config.toml
n_kv_head = 3
head_dim = 32
vocab_size = 8192
activation = "squared_leaky_relu"
norm_eps = 1e-05
bias = "none"
extras = ["some layers without attention", "local attention windows", "value residuals", "short convolutions", "an embedding shortcut", "norms scaled by depth", "capped logits"]
init = "normal"
lr_mult_down = 0.7
lr_head = 0.00605
warmup_steps = 0
dataset = "wikipedia_en"
Each number is 200 + 30 x the weight over its row's rms, rounded and kept within 0 to 999. Layers, rows and columns count from 0. The size before them is the row's rms in percent of the matrix's.

# layer 8 attention value, 96x96, rms 0.157, rows 39-63, columns 0-95
099,208,136,191,199,209,215,169,220,234,253,180,180,212,213,172,193,198,201,200,154,208,203,229,151,189,166,196,142,240,235,182,183,173,187,230,207,206,161,190,205,207,184,190,162,217,244,211,261,201,226,201,224,209,200,224,208,198,216,129,198,224,157,163,236,266,162,139,215,195,198,289,167,180,246,202,265,169,204,226,169,212,170,215,213,267,195,192,217,177,230,212,219,181,214,213,183
096,208,166,194,183,206,169,220,212,248,214,188,159,244,208,184,188,214,194,221,170,160,214,204,189,253,191,201,141,150,244,225,214,176,171,194,168,235,237,202,165,182,168,235,197,150,241,212,199,223,200,214,252,126,206,226,166,205,204,150,192,210,188,216,181,241,195,228,209,202,155,183,207,228,202,175,241,246,265,210,278,192,191,169,184,232,193,237,140,209,224,169,159,188,213,242,225
084,223,178,152,171,235,177,212,227,203,221,227,155,204,170,210,200,178,152,201,183,215,249,262,157,236,235,188,190,175,235,197,243,161,208,184,224,186,192,203,219,170,146,185,184,228,133,148,128,211,212,178,179,209,211,221,204,216,220,205,198,187,225,218,171,174,231,213,157,158,250,225,152,240,185,177,220,201,166,184,246,245,194,232,213,149,169,257,212,167,212,201,184,221,211,237,236
103,190,160,218,169,243,236,256,243,172,187,202,253,152,216,237,194,180,252,189,241,194,167,155,167,171,133,169,219,270,154,185,204,191,232,198,197,217,184,247,216,163,185,232,182,182,201,198,227,169,193,160,189,175,233,158,182,221,177,161,252,215,237,174,216,183,176,203,185,226,186,177,168,168,171,223,185,185,199,142,241,220,182,249,174,233,189,203,216,233,232,212,161,229,210,178,217
085,169,162,161,197,214,214,225,212,188,182,239,196,188,215,181,212,156,200,123,205,228,189,169,169,206,183,243,225,195,216,167,157,166,203,140,168,184,202,241,227,181,203,258,225,145,203,102,226,190,164,190,225,212,224,225,197,193,180,168,192,250,238,169,167,214,188,252,211,222,185,203,218,209,181,231,177,180,158,173,189,173,130,169,202,191,162,202,217,178,193,214,156,170,182,178,250
094,155,194,189,212,190,186,175,216,184,234,183,297,205,229,182,177,233,204,163,188,228,196,154,230,191,189,170,166,138,175,251,204,164,137,236,259,187,195,165,231,177,172,196,195,185,177,195,200,230,223,232,223,153,203,205,238,160,210,200,206,264,169,175,228,220,177,230,175,247,234,152,207,195,219,188,279,236,214,204,188,204,179,214,193,214,192,205,201,191,165,209,204,149,165,212,157
107,182,264,235,190,184,196,237,193,176,200,198,232,168,208,249,188,214,142,164,219,194,192,169,197,227,188,210,193,199,198,171,213,224,174,172,203,209,199,214,179,171,244,174,148,250,231,253,197,240,203,205,230,257,165,207,216,233,258,225,217,143,202,147,206,206,201,197,194,217,270,110,185,158,160,137,164,216,199,174,201,181,198,174,183,199,213,228,235,192,221,181,159,213,183,210,238
101,189,199,245,194,218,228,158,191,186,193,177,206,218,212,154,200,188,246,196,208,221,166,192,177,225,230,216,160,204,179,232,172,224,219,222,178,190,194,196,197,236,189,189,174,204,219,136,146,200,177,224,168,198,185,210,212,230,209,224,169,212,163,209,227,187,198,164,197,180,204,253,163,249,149,293,196,124,240,172,208,214,197,210,176,189,142,230,221,108,160,219,167,164,210,183,160
105,194,230,160,156,150,143,225,233,185,255,177,262,229,155,204,207,236,215,196,153,230,249,211,236,202,190,183,147,215,206,213,197,232,182,198,243,175,168,227,212,204,143,192,189,207,232,256,205,197,207,201,193,175,216,228,209,214,177,182,207,194,237,234,182,163,227,209,177,178,214,193,227,197,203,201,156,193,222,224,179,234,233,201,252,114,166,192,181,176,180,207,214,191,144,257,144
089,207,180,178,255,152,191,203,237,217,176,212,159,208,234,200,219,170,224,129,188,248,192,204,123,225,209,180,186,201,267,204,232,187,235,201,232,218,237,222,254,195,172,167,197,211,181,186,188,214,205,208,171,165,140,196,176,203,149,176,206,213,186,224,219,181,235,159,203,204,181,238,154,225,191,179,253,169,199,243,225,219,247,256,206,209,167,219,184,124,194,156,200,207,186,196,159
088,223,167,193,181,185,152,190,254,196,233,228,228,214,183,224,225,207,199,185,142,217,224,222,213,205,203,139,222,162,161,214,201,213,204,192,207,171,211,253,205,201,131,211,256,170,206,123,149,189,242,182,211,167,182,218,146,188,184,220,215,169,216,156,174,180,176,163,241,226,280,167,204,177,239,216,241,159,187,237,219,220,206,212,182,204,212,165,232,244,193,248,191,170,189,193,206
090,197,181,219,143,245,160,192,203,179,133,185,161,167,206,177,153,216,211,172,170,223,230,221,187,247,183,224,189,203,233,213,228,220,219,219,211,197,193,193,267,160,214,199,177,151,151,163,243,230,110,246,221,204,197,245,162,208,208,185,196,204,143,219,177,181,195,252,229,225,203,176,266,261,163,199,209,191,229,220,183,220,177,195,236,185,208,216,197,232,181,187,168,213,187,169,210
093,167,235,171,196,188,235,177,243,259,127,178,195,188,209,205,192,188,213,199,182,173,171,220,172,204,191,215,181,205,283,230,209,209,194,197,235,178,188,175,214,211,198,152,218,193,196,232,242,194,171,218,207,259,193,162,244,149,200,218,208,193,124,214,241,229,244,206,215,195,177,126,226,186,183,219,208,156,172,179,133,179,234,214,183,222,217,232,200,173,234,196,194,159,148,153,203
090,209,194,181,202,236,216,194,223,243,189,229,194,236,174,237,201,211,191,121,187,170,215,212,196,197,215,235,234,272,213,217,171,249,222,222,229,133,155,182,178,181,182,210,232,165,229,196,252,147,256,227,208,210,220,226,185,219,146,183,243,201,171,262,164,204,229,174,227,123,177,184,195,169,208,195,188,183,208,215,186,184,238,153,199,175,221,181,206,226,192,203,221,184,184,265,174
093,171,190,187,195,246,167,205,193,195,225,212,173,183,190,143,211,227,216,219,205,219,198,191,187,188,228,246,192,153,206,201,294,202,191,186,181,163,271,204,170,158,215,196,186,184,223,147,177,151,196,211,205,237,203,233,181,177,203,144,216,186,259,160,222,239,170,171,190,248,233,183,150,249,204,193,148,185,141,202,197,158,242,215,230,203,228,208,208,184,188,158,238,172,225,210,154
084,188,187,225,227,231,215,238,164,194,107,192,194,171,236,222,177,206,221,227,213,174,183,226,243,169,241,177,198,233,238,197,218,194,171,198,164,192,116,239,236,193,165,232,200,208,145,235,218,166,181,217,199,152,217,220,227,201,206,206,189,174,168,192,202,230,223,192,196,198,212,162,201,212,139,230,174,260,231,210,164,203,264,203,209,176,161,238,170,248,220,211,189,244,244,160,201
098,180,166,158,154,153,236,189,224,238,163,233,229,182,214,173,178,189,218,260,133,221,157,185,160,200,202,217,246,166,202,198,194,176,232,231,223,223,208,196,239,173,133,185,142,205,202,243,168,214,143,202,179,216,178,177,190,204,184,227,221,144,167,186,188,196,186,195,274,175,218,176,191,226,197,153,183,125,221,220,187,223,190,202,232,211,189,238,164,184,213,222,192,176,232,209,164
097,175,156,199,211,219,204,167,213,171,234,225,243,209,245,208,189,150,185,204,228,201,186,224,148,235,175,267,210,217,183,209,249,128,250,198,171,165,203,145,200,185,232,183,187,237,197,229,224,179,176,207,227,198,180,134,220,190,164,174,185,221,204,211,201,200,217,190,255,190,170,177,228,133,210,175,199,178,224,188,207,231,191,228,158,251,169,203,209,179,254,240,193,158,201,224,132
093,188,276,165,192,193,172,201,240,209,190,265,176,196,269,218,205,194,209,245,251,225,236,239,174,202,183,167,171,261,198,169,249,186,227,208,152,224,165,180,245,181,211,207,226,260,174,213,180,216,146,236,223,195,227,160,211,183,202,165,230,133,195,226,195,205,194,186,180,220,231,212,187,207,170,161,251,203,184,158,217,205,186,178,241,167,153,192,202,211,236,216,186,154,184,212,197
092,228,199,187,185,198,234,179,212,180,237,178,235,166,226,212,211,171,188,162,221,136,247,247,136,186,145,219,205,231,201,220,110,202,241,232,209,236,184,200,203,132,217,167,193,130,212,204,200,220,215,190,205,211,202,230,223,218,153,214,199,198,224,153,210,237,196,180,168,166,232,224,223,214,194,220,185,164,243,209,148,233,169,206,179,197,179,162,154,186,177,210,159,167,196,250,178
096,151,218,144,235,237,185,176,233,203,244,170,212,206,180,226,227,180,202,172,178,209,235,227,211,190,188,159,202,247,221,245,187,246,154,211,209,183,180,209,221,204,165,204,236,227,204,174,169,172,223,194,216,186,142,104,176,185,189,170,195,214,150,215,217,212,214,155,180,211,191,245,217,200,222,208,203,251,175,159,198,202,273,229,240,185,262,173,248,189,190,153,228,217,164,192,201
088,157,218,236,208,163,228,194,216,220,164,247,192,223,233,274,194,213,101,203,234,178,158,281,170,178,232,120,202,161,195,170,251,189,179,196,220,207,200,181,228,183,176,200,196,208,177,204,179,216,188,175,231,265,189,226,247,175,210,214,209,183,198,178,194,219,201,206,213,184,215,224,169,197,178,252,204,214,203,194,233,172,200,223,216,230,217,194,231,145,205,200,227,204,254,149,187
093,154,191,188,222,194,218,185,179,166,233,156,203,226,183,188,211,168,209,133,160,178,187,183,193,192,139,148,223,224,198,220,221,209,205,216,148,157,246,186,195,212,209,225,157,195,200,180,213,155,167,192,193,146,214,252,200,170,217,171,213,243,161,200,140,213,191,193,177,173,275,207,237,189,201,253,243,167,259,179,170,215,176,189,214,196,156,181,200,216,160,129,215,169,196,171,187
107,194,253,225,199,227,174,182,167,188,241,160,188,260,227,204,166,154,144,138,223,194,213,207,248,205,195,262,200,199,190,206,167,213,276,229,208,184,207,223,203,194,186,182,186,165,298,195,207,191,219,174,165,180,191,179,187,217,179,141,249,196,239,153,187,195,203,198,169,178,163,204,193,186,204,209,134,241,223,170,150,251,168,225,189,193,198,203,188,157,191,205,201,210,184,186,210
093,171,203,168,187,221,154,213,202,178,195,190,215,234,175,186,230,214,150,258,151,212,247,144,204,242,179,148,192,198,177,174,168,225,187,232,226,232,214,193,213,214,203,247,205,204,166,230,200,204,141,192,252,235,150,199,189,217,200,205,168,177,243,213,176,223,193,297,183,195,200,166,221,173,125,180,186,184,217,175,202,243,187,180,211,173,159,162,204,272,210,179,200,231,205,226,195
# layer 8 attention output (transposed), 96x96, rms 0.131, rows 39-63, columns 0-95
109,179,220,213,234,175,234,171,171,172,203,221,188,283,225,172,167,285,174,178,188,210,190,211,137,251,171,130,210,214,203,236,192,203,201,190,180,161,180,183,214,185,196,186,212,230,181,210,204,146,178,161,178,122,222,143,184,220,224,199,169,192,148,228,182,244,183,201,210,217,174,224,147,244,181,190,208,200,164,217,223,177,219,226,213,185,180,196,201,199,208,161,227,220,166,257,199
106,216,177,232,236,223,194,161,186,138,188,187,256,242,206,186,181,214,237,210,186,125,197,205,235,183,197,187,203,179,205,189,235,254,224,155,216,233,209,173,199,223,239,154,186,235,179,133,199,248,240,186,151,268,217,195,237,155,212,209,207,249,210,164,244,205,204,149,192,161,255,203,211,212,181,163,247,187,206,196,170,231,171,233,190,201,197,247,205,193,157,207,211,217,169,217,201
126,167,236,210,218,202,195,214,192,179,189,207,217,187,209,217,220,230,228,262,211,173,172,219,166,166,189,187,240,165,172,168,176,188,175,205,194,220,220,174,228,180,178,213,190,163,207,196,239,171,257,169,243,202,119,216,209,221,175,214,212,253,202,190,227,181,202,233,209,266,263,167,249,122,195,169,177,246,185,212,189,176,206,230,225,169,166,201,151,133,206,158,163,181,162,222,196
104,221,261,175,211,196,212,165,190,175,189,206,190,180,181,167,169,193,181,190,189,228,197,198,169,245,207,179,290,219,182,243,225,206,220,198,173,167,171,205,179,240,179,161,220,230,177,195,207,147,213,245,198,204,206,218,169,199,211,234,143,188,200,200,155,215,210,228,182,182,228,204,264,267,231,248,189,231,159,253,160,219,175,200,170,179,151,144,192,216,187,225,166,234,135,204,171
113,202,170,169,167,185,176,214,169,240,185,239,183,136,236,298,216,227,209,199,226,153,200,229,240,208,215,179,190,184,191,204,211,201,212,230,241,240,169,197,180,215,190,218,199,216,194,202,199,186,219,233,171,205,173,244,178,195,171,226,218,173,122,227,253,178,177,182,214,188,204,214,195,165,193,220,204,164,161,289,171,178,219,168,220,197,143,230,190,180,155,141,192,234,236,197,229
108,187,170,186,220,200,225,162,155,175,215,156,142,204,225,176,172,217,167,164,249,191,211,293,208,237,200,152,187,194,192,140,178,251,179,205,204,220,219,241,266,226,185,250,154,209,223,217,207,206,219,184,201,199,195,247,204,170,205,175,201,201,217,212,191,196,236,194,186,140,199,163,243,216,183,203,222,235,219,134,202,207,230,235,248,177,187,234,259,219,173,184,181,207,188,238,231
113,189,220,258,193,233,218,169,247,186,182,203,158,281,213,198,224,140,187,172,196,184,175,261,208,197,141,189,205,230,198,233,162,189,196,188,179,194,172,190,178,148,200,204,224,250,181,223,172,186,231,158,178,211,232,192,164,185,182,220,259,184,206,223,180,196,166,170,203,241,207,188,180,241,203,223,183,223,234,194,186,272,182,223,232,216,199,180,195,191,210,165,182,209,239,280,133
114,217,219,190,199,177,228,181,176,205,173,216,163,262,190,187,220,220,170,185,211,215,195,231,195,239,164,168,242,233,186,195,239,198,182,174,177,208,184,177,206,187,145,233,187,166,188,198,178,227,209,190,223,180,218,204,150,146,180,176,215,174,227,242,114,212,186,203,199,223,151,215,221,155,182,217,143,165,201,223,176,237,181,127,267,161,223,199,248,234,205,125,220,174,189,169,200
110,184,221,218,230,180,233,195,202,213,202,190,159,151,186,179,262,209,203,195,218,163,187,245,251,224,242,197,251,169,219,208,222,168,218,161,247,209,253,211,208,215,228,221,239,194,151,163,194,149,145,197,212,201,195,222,208,186,166,200,242,176,214,210,169,213,153,167,212,201,161,201,256,216,256,251,208,177,188,220,189,176,172,141,177,252,203,209,190,130,228,169,222,197,240,243,215
104,204,136,204,154,178,211,195,190,196,191,199,241,188,219,200,181,173,191,246,214,220,194,152,220,228,193,215,166,210,222,144,233,205,197,177,203,212,228,212,183,160,237,267,177,245,201,166,200,250,167,221,250,205,208,230,205,117,210,225,199,147,192,216,224,145,201,174,174,177,219,184,238,123,212,167,199,228,182,209,192,195,199,236,215,174,158,222,195,190,158,225,109,205,205,201,174
111,187,221,169,161,170,240,224,227,198,149,150,228,220,243,173,209,166,199,195,221,192,193,223,196,218,171,144,265,211,163,170,201,219,264,223,156,209,211,222,221,160,203,186,207,204,236,223,222,204,214,246,211,154,205,160,241,205,207,219,225,167,192,236,224,214,221,182,232,204,218,191,165,232,160,153,240,162,195,226,157,202,253,195,234,216,141,200,237,234,158,225,219,226,207,128,191
112,235,162,223,245,211,240,159,221,183,199,217,265,257,193,169,223,218,222,218,218,148,203,186,271,198,187,190,212,212,236,250,171,191,196,164,191,245,179,169,166,166,183,191,190,170,164,204,150,157,193,171,148,212,184,171,215,165,240,197,227,237,242,199,204,185,220,185,159,183,231,221,119,193,224,182,223,249,203,215,228,205,264,246,181,202,181,190,193,210,170,191,218,197,198,242,232
116,235,219,250,237,201,220,269,199,168,195,175,189,229,200,210,181,183,184,241,218,211,167,174,190,227,203,250,177,202,161,210,236,213,167,198,259,224,214,166,153,220,206,203,178,185,173,212,167,230,180,176,183,163,237,177,212,220,179,187,243,199,188,178,158,162,227,251,189,192,192,221,279,128,186,148,157,150,205,199,186,266,231,164,189,187,184,201,233,195,159,204,175,208,157,163,180
116,149,198,202,191,188,145,198,230,178,255,178,213,180,216,180,185,193,142,243,186,206,191,198,232,233,194,171,129,208,210,227,155,177,217,174,174,165,224,204,164,241,245,169,198,203,125,223,142,167,182,155,183,282,258,206,185,164,194,209,185,206,186,167,227,253,207,225,185,240,173,230,235,227,188,199,246,222,209,195,192,163,214,176,192,178,238,219,202,223,228,215,223,174,184,197,233
125,182,164,179,255,160,209,207,219,148,142,251,176,196,228,195,269,261,174,211,186,175,154,254,149,205,198,216,230,228,201,287,211,189,208,166,157,198,250,189,243,199,139,189,241,186,195,145,224,183,207,196,160,185,196,255,203,189,198,198,166,172,197,195,211,180,188,207,225,214,167,184,176,254,196,209,211,194,203,226,183,231,206,177,240,228,236,218,198,173,190,212,164,242,202,219,187
108,216,227,168,167,192,174,172,200,198,182,210,210,207,163,163,231,232,203,220,207,228,249,288,213,223,207,166,150,166,153,192,203,194,158,188,193,251,260,207,211,162,205,177,224,200,196,222,216,180,254,185,109,171,193,155,167,198,150,178,246,210,204,203,197,202,181,182,189,174,169,180,159,194,244,198,208,241,176,225,202,157,215,151,187,256,228,189,201,162,157,195,167,235,218,195,222
121,195,195,167,231,157,186,212,233,194,191,186,209,213,177,185,165,206,248,191,197,199,207,179,117,243,144,225,190,181,152,207,196,240,209,204,144,189,265,186,161,192,195,200,216,197,184,206,188,151,185,207,186,184,204,297,131,196,237,212,211,164,213,267,199,180,242,169,186,213,190,182,191,184,210,181,208,223,257,190,207,210,184,225,229,191,164,189,159,194,156,209,225,171,124,192,176
119,255,195,220,234,179,248,190,216,210,209,213,214,199,201,183,236,203,209,236,173,213,238,160,210,198,278,227,200,185,162,158,183,226,246,110,193,235,211,220,239,110,193,154,202,231,198,259,213,231,227,209,245,201,190,234,213,193,207,192,191,196,183,217,178,209,182,227,189,268,248,201,183,207,224,232,265,257,168,206,198,216,209,198,223,215,187,223,164,204,162,178,204,222,211,214,175
108,181,206,171,242,174,201,226,169,181,246,208,201,221,198,175,159,167,196,200,232,239,252,220,177,195,207,207,201,197,231,148,214,239,239,194,168,229,271,218,206,240,191,218,172,204,206,192,194,148,214,160,146,194,185,201,171,206,205,188,189,234,187,121,168,162,164,174,232,211,211,223,171,223,131,166,247,236,229,158,165,164,200,185,168,216,197,208,197,212,248,227,190,267,232,243,191
109,215,171,209,134,225,176,185,248,136,203,211,210,231,134,229,179,187,230,185,188,201,154,268,228,188,210,171,222,220,244,167,220,212,145,151,200,196,191,186,215,226,200,165,221,225,163,239,203,247,210,172,172,255,148,153,175,192,260,185,177,206,230,218,183,193,185,210,214,184,195,213,197,236,196,177,229,193,214,239,191,195,198,243,240,219,207,145,231,206,215,190,219,149,176,258,176
119,230,202,234,152,169,211,207,166,162,192,187,253,145,217,200,224,223,213,159,214,218,203,268,253,178,155,199,210,174,159,192,175,163,234,150,175,192,187,163,221,172,170,155,221,198,176,194,214,217,180,200,232,207,178,243,167,176,220,191,158,244,189,178,151,190,178,184,206,257,253,254,198,208,165,231,243,176,210,169,229,239,179,270,200,201,186,146,200,224,215,224,187,224,229,179,192
121,267,227,227,227,219,172,177,176,192,181,188,158,169,129,224,235,186,231,230,235,188,243,224,206,215,154,213,171,198,163,294,148,148,168,195,209,190,170,190,169,249,212,256,162,177,168,233,224,197,198,235,172,203,209,199,176,204,167,217,198,204,187,225,215,197,206,216,165,224,182,205,198,191,202,222,180,207,193,134,209,194,183,168,220,176,206,155,249,159,163,211,154,222,170,213,246
118,220,213,177,166,161,169,195,190,233,194,173,163,248,223,247,194,209,205,222,234,153,209,220,171,208,252,164,211,155,200,209,212,182,172,236,242,181,235,191,165,259,236,215,238,234,132,223,205,224,210,194,166,249,242,169,195,218,175,219,243,211,178,183,276,191,171,210,227,213,216,203,212,193,240,205,180,152,141,191,217,156,193,222,228,182,167,170,236,185,262,237,203,225,220,175,180
105,218,235,168,214,203,222,195,206,227,259,203,217,161,261,225,207,175,150,191,196,198,210,190,204,188,170,172,210,205,156,212,234,212,227,210,175,180,245,184,212,180,248,198,231,229,155,210,213,198,186,183,183,211,273,237,190,197,207,251,233,249,182,149,183,259,219,169,194,215,279,170,157,268,173,216,210,190,232,180,204,228,162,215,225,178,203,246,214,214,198,166,240,142,191,170,162
117,198,198,230,199,187,255,230,214,200,187,224,225,147,186,170,190,265,185,249,244,227,228,193,157,168,205,184,166,220,158,228,194,153,191,254,204,207,264,188,197,216,166,157,162,212,260,215,192,185,242,142,225,127,221,197,254,193,217,223,173,231,170,223,199,186,154,210,215,185,179,200,181,189,170,200,190,216,143,212,191,184,196,223,193,189,260,173,140,202,208,141,193,205,203,186,198
# layer 8 attention query, 96x96, rms 0.135, rows 64-75, columns 0-95
086,167,191,206,215,181,186,161,204,191,204,258,226,193,213,208,208,200,205,176,189,150,182,183,213,217,195,206,204,168,143,170,179,150,176,287,193,223,167,284,211,174,217,182,203,228,136,201,210,204,220,227,261,181,235,219,191,202,199,239,190,192,153,227,190,164,218,249,156,217,191,258,171,156,219,209,167,183,252,152,155,188,226,193,221,205,205,212,201,207,175,258,175,180,244,165,192
085,184,175,149,219,187,190,137,226,202,245,190,194,264,195,204,181,225,192,167,132,174,170,187,191,189,190,181,169,224,222,231,152,152,205,169,196,235,216,212,171,225,212,196,211,242,189,168,211,203,181,256,231,215,228,203,179,148,156,172,217,204,202,226,186,228,148,174,256,238,225,198,214,205,209,195,171,209,211,267,190,170,190,159,191,170,147,229,283,200,236,196,229,220,175,178,161
077,225,240,228,188,222,165,187,137,199,176,183,191,151,144,200,223,154,228,172,248,266,209,249,214,199,192,223,192,177,201,219,250,211,225,255,189,183,194,173,219,158,183,188,171,211,163,175,145,197,217,207,167,218,171,193,165,281,199,224,171,201,232,197,189,196,233,196,178,175,129,213,241,178,222,220,239,187,178,194,239,182,174,242,239,216,206,195,129,196,157,205,195,203,171,196,209
113,168,200,211,169,168,157,199,280,258,171,196,191,177,189,208,229,238,165,218,164,135,199,224,144,170,237,220,210,177,213,219,182,192,228,258,179,221,156,170,205,211,194,197,180,152,213,218,221,214,228,206,153,167,183,232,192,192,178,251,196,204,212,151,186,150,168,209,264,206,209,244,182,210,177,197,192,176,202,213,175,199,167,153,234,191,219,144,241,248,242,173,221,182,227,237,201
093,153,252,197,243,139,218,201,227,241,213,247,254,162,204,194,225,177,214,226,174,210,160,197,205,181,204,196,227,226,188,173,200,189,166,235,248,144,209,194,188,160,182,189,146,213,173,225,160,271,180,227,249,161,204,177,193,186,178,215,205,214,157,218,188,236,238,202,191,278,209,199,220,217,207,233,248,225,219,238,222,173,236,181,181,199,162,240,212,240,201,207,220,240,224,149,200
092,220,203,234,141,200,156,212,147,214,119,170,219,187,154,169,202,140,213,198,229,279,238,195,178,232,205,190,184,223,232,190,220,242,184,214,160,177,178,180,240,191,165,238,195,206,191,200,147,207,177,210,155,227,218,177,177,274,242,181,241,215,180,214,192,235,200,208,210,175,156,154,239,188,208,207,217,196,216,191,238,236,166,206,234,238,200,159,184,191,189,200,178,197,169,172,243
127,186,180,245,151,198,182,207,188,256,176,210,200,189,171,185,208,192,227,209,222,223,206,225,175,174,167,166,204,171,198,182,233,211,215,254,219,221,220,198,173,181,171,178,241,222,185,215,141,214,220,166,172,183,169,237,169,252,229,160,151,220,206,134,170,197,293,237,212,138,178,202,192,158,229,201,237,189,191,202,228,208,195,208,208,252,210,154,127,224,170,195,160,174,198,205,234
102,214,191,186,226,233,235,242,160,181,231,232,194,247,215,138,211,206,173,221,191,253,202,176,187,205,199,200,141,247,233,218,225,224,198,199,208,219,146,223,184,197,174,223,196,198,208,206,180,222,199,245,205,192,232,215,210,228,242,173,251,211,213,173,250,223,211,239,239,264,175,150,160,260,224,195,190,183,204,200,199,209,203,180,185,172,175,151,215,206,207,191,312,158,241,220,198
114,202,225,195,233,181,200,147,265,247,200,239,235,139,161,174,247,229,212,244,207,169,177,171,189,220,210,202,216,182,183,176,207,164,215,239,215,238,218,255,227,194,152,211,242,190,192,188,192,192,261,204,239,149,195,165,194,205,166,196,185,114,176,198,214,203,186,207,258,186,227,224,220,222,247,223,220,180,169,179,178,226,205,146,235,239,208,205,205,197,230,244,170,224,156,212,187
110,193,168,188,245,233,218,267,188,208,199,220,205,218,192,200,197,166,191,211,189,238,174,198,155,216,207,185,254,200,189,176,204,212,260,217,159,184,190,197,255,204,219,215,220,220,227,178,218,218,182,274,191,190,221,203,186,192,181,226,204,202,171,185,183,271,227,140,201,203,147,204,175,220,256,154,237,143,199,217,152,170,252,250,236,187,165,191,192,135,153,196,148,214,203,181,225
102,205,265,171,217,152,221,203,231,174,217,202,188,183,163,241,201,163,190,172,235,174,220,140,219,194,250,204,231,196,191,188,198,181,223,229,198,237,186,241,158,164,248,232,153,210,184,159,176,172,158,238,191,223,175,172,191,246,154,203,185,229,176,194,206,237,221,198,126,196,177,208,155,174,240,135,165,166,173,256,207,244,251,176,200,222,168,207,188,178,184,193,196,190,211,242,208
113,150,237,177,163,259,210,221,180,212,200,167,152,212,208,196,230,176,210,222,222,231,148,229,192,205,206,251,201,240,218,225,238,186,182,158,208,184,181,189,235,190,223,212,197,166,207,164,197,157,255,153,207,157,191,173,237,158,219,173,238,246,184,215,172,203,155,203,193,197,192,199,238,197,224,210,200,206,180,227,155,159,136,162,171,192,139,194,198,225,228,143,163,190,206,119,217
# layer 8 attention key, 96x96, rms 0.137, rows 64-74, columns 0-95
086,213,186,209,215,198,174,219,193,232,204,247,160,166,164,216,278,186,215,200,207,214,170,209,239,174,235,202,183,214,240,212,246,215,210,197,220,225,207,201,192,179,160,168,165,277,218,264,172,163,194,219,188,240,202,207,168,201,266,166,213,209,176,177,250,185,195,201,200,234,250,203,245,197,191,215,153,201,259,138,231,204,200,216,220,236,234,222,197,225,125,185,153,189,163,206,206
103,248,208,140,199,217,233,173,224,185,258,208,146,241,153,241,178,197,186,266,221,183,174,220,160,213,241,224,213,167,208,208,171,177,206,155,222,208,197,172,189,210,222,181,230,250,243,228,202,195,217,249,216,206,217,212,239,177,192,255,170,166,246,259,187,189,206,192,162,252,204,201,164,234,168,161,183,153,154,213,144,205,201,211,196,222,166,236,198,241,174,217,181,193,224,227,179
163,165,218,254,193,190,194,219,195,225,170,211,217,133,206,201,228,183,190,204,203,219,242,214,200,143,186,190,144,191,192,185,247,221,204,293,187,161,206,158,199,197,179,197,232,236,168,165,207,202,178,174,181,179,197,216,152,239,186,154,171,211,210,155,215,246,229,195,183,175,180,218,238,154,259,205,210,229,176,161,243,169,234,198,208,234,231,153,130,178,190,181,142,226,198,200,199
114,199,249,245,212,177,189,209,238,196,158,194,172,158,235,194,198,215,151,174,162,130,182,188,154,204,249,284,221,173,201,188,176,192,217,225,276,219,161,235,219,243,201,226,192,203,241,186,192,203,163,210,171,196,209,211,181,218,182,225,175,213,177,159,254,157,210,210,232,233,195,175,140,207,133,236,165,212,171,198,183,171,201,248,213,199,195,154,207,212,239,182,199,204,185,194,164
085,202,195,178,179,219,215,188,177,211,138,166,202,157,197,225,202,185,219,239,252,188,195,193,228,173,197,188,177,270,206,196,209,206,221,198,197,177,171,205,187,199,222,220,225,239,192,168,201,220,192,176,233,210,167,190,216,216,230,191,134,206,173,142,168,235,199,233,263,163,245,191,237,176,243,239,237,262,191,204,246,266,244,263,182,233,159,233,225,233,231,181,163,185,185,226,159
097,192,211,245,212,214,165,184,174,205,169,264,208,133,188,222,231,199,199,162,191,247,226,223,225,163,212,209,156,213,176,186,239,237,216,266,208,195,203,230,218,170,159,205,213,227,218,157,164,167,204,173,166,191,210,185,198,198,208,193,205,208,194,133,255,188,205,225,150,160,169,220,217,177,192,197,196,212,213,188,197,166,243,213,249,246,223,182,113,178,178,217,176,160,141,158,167
073,134,228,204,146,218,162,241,226,245,229,244,212,223,203,159,169,198,210,135,186,259,214,183,197,159,152,212,212,189,188,210,196,171,234,203,216,216,158,176,206,229,126,184,214,158,199,185,219,185,201,251,207,199,174,211,135,187,197,192,218,225,175,124,209,150,212,175,166,186,211,211,202,162,205,285,202,209,245,224,206,182,186,234,149,187,181,188,203,191,209,173,210,195,222,193,185
101,198,215,226,222,228,223,185,228,234,220,198,258,256,229,175,202,231,192,161,167,221,223,208,218,231,209,150,185,207,194,220,192,224,177,186,146,194,219,215,141,225,183,234,183,198,181,150,199,212,157,202,143,193,216,187,189,236,245,163,237,221,199,168,249,203,195,227,186,202,198,197,207,217,170,211,253,189,210,228,208,227,205,226,249,203,216,204,268,205,194,237,285,189,265,283,191
103,223,190,217,219,207,167,169,235,228,156,183,204,197,177,208,235,251,230,218,181,203,192,200,226,254,182,188,232,215,211,186,226,168,242,173,192,167,236,237,229,179,168,196,195,222,218,133,181,199,186,191,270,145,238,220,217,255,160,196,183,142,193,177,179,237,170,209,201,192,150,219,193,237,244,157,155,194,178,171,216,197,216,233,247,238,138,195,205,203,186,238,153,230,186,173,149
100,224,201,204,284,228,234,259,182,210,264,173,174,204,204,219,221,210,162,208,187,285,225,224,231,231,206,190,269,166,211,195,231,202,154,216,185,260,230,195,203,187,215,204,211,202,172,169,155,186,193,219,194,130,221,196,221,161,151,186,157,195,194,144,223,258,223,177,217,205,175,197,185,237,166,218,223,206,209,210,191,164,250,199,228,187,203,191,194,217,202,181,159,178,212,235,236
103,189,234,232,233,163,199,168,273,225,223,175,208,141,205,187,266,178,211,226,210,207,194,145,193,190,235,198,213,167,188,218,199,216,187,161,186,218,188,168,149,189,241,218,162,269,187,232,163,173,180,220,204,229,217,213,186,240,144,213,193,246,217,191,195,203,201,206,120,215,180,240,135,168,255,171,157,196,165,218,179,234,226,179,194,223,205,207,191,224,150,225,199,164,209,170,196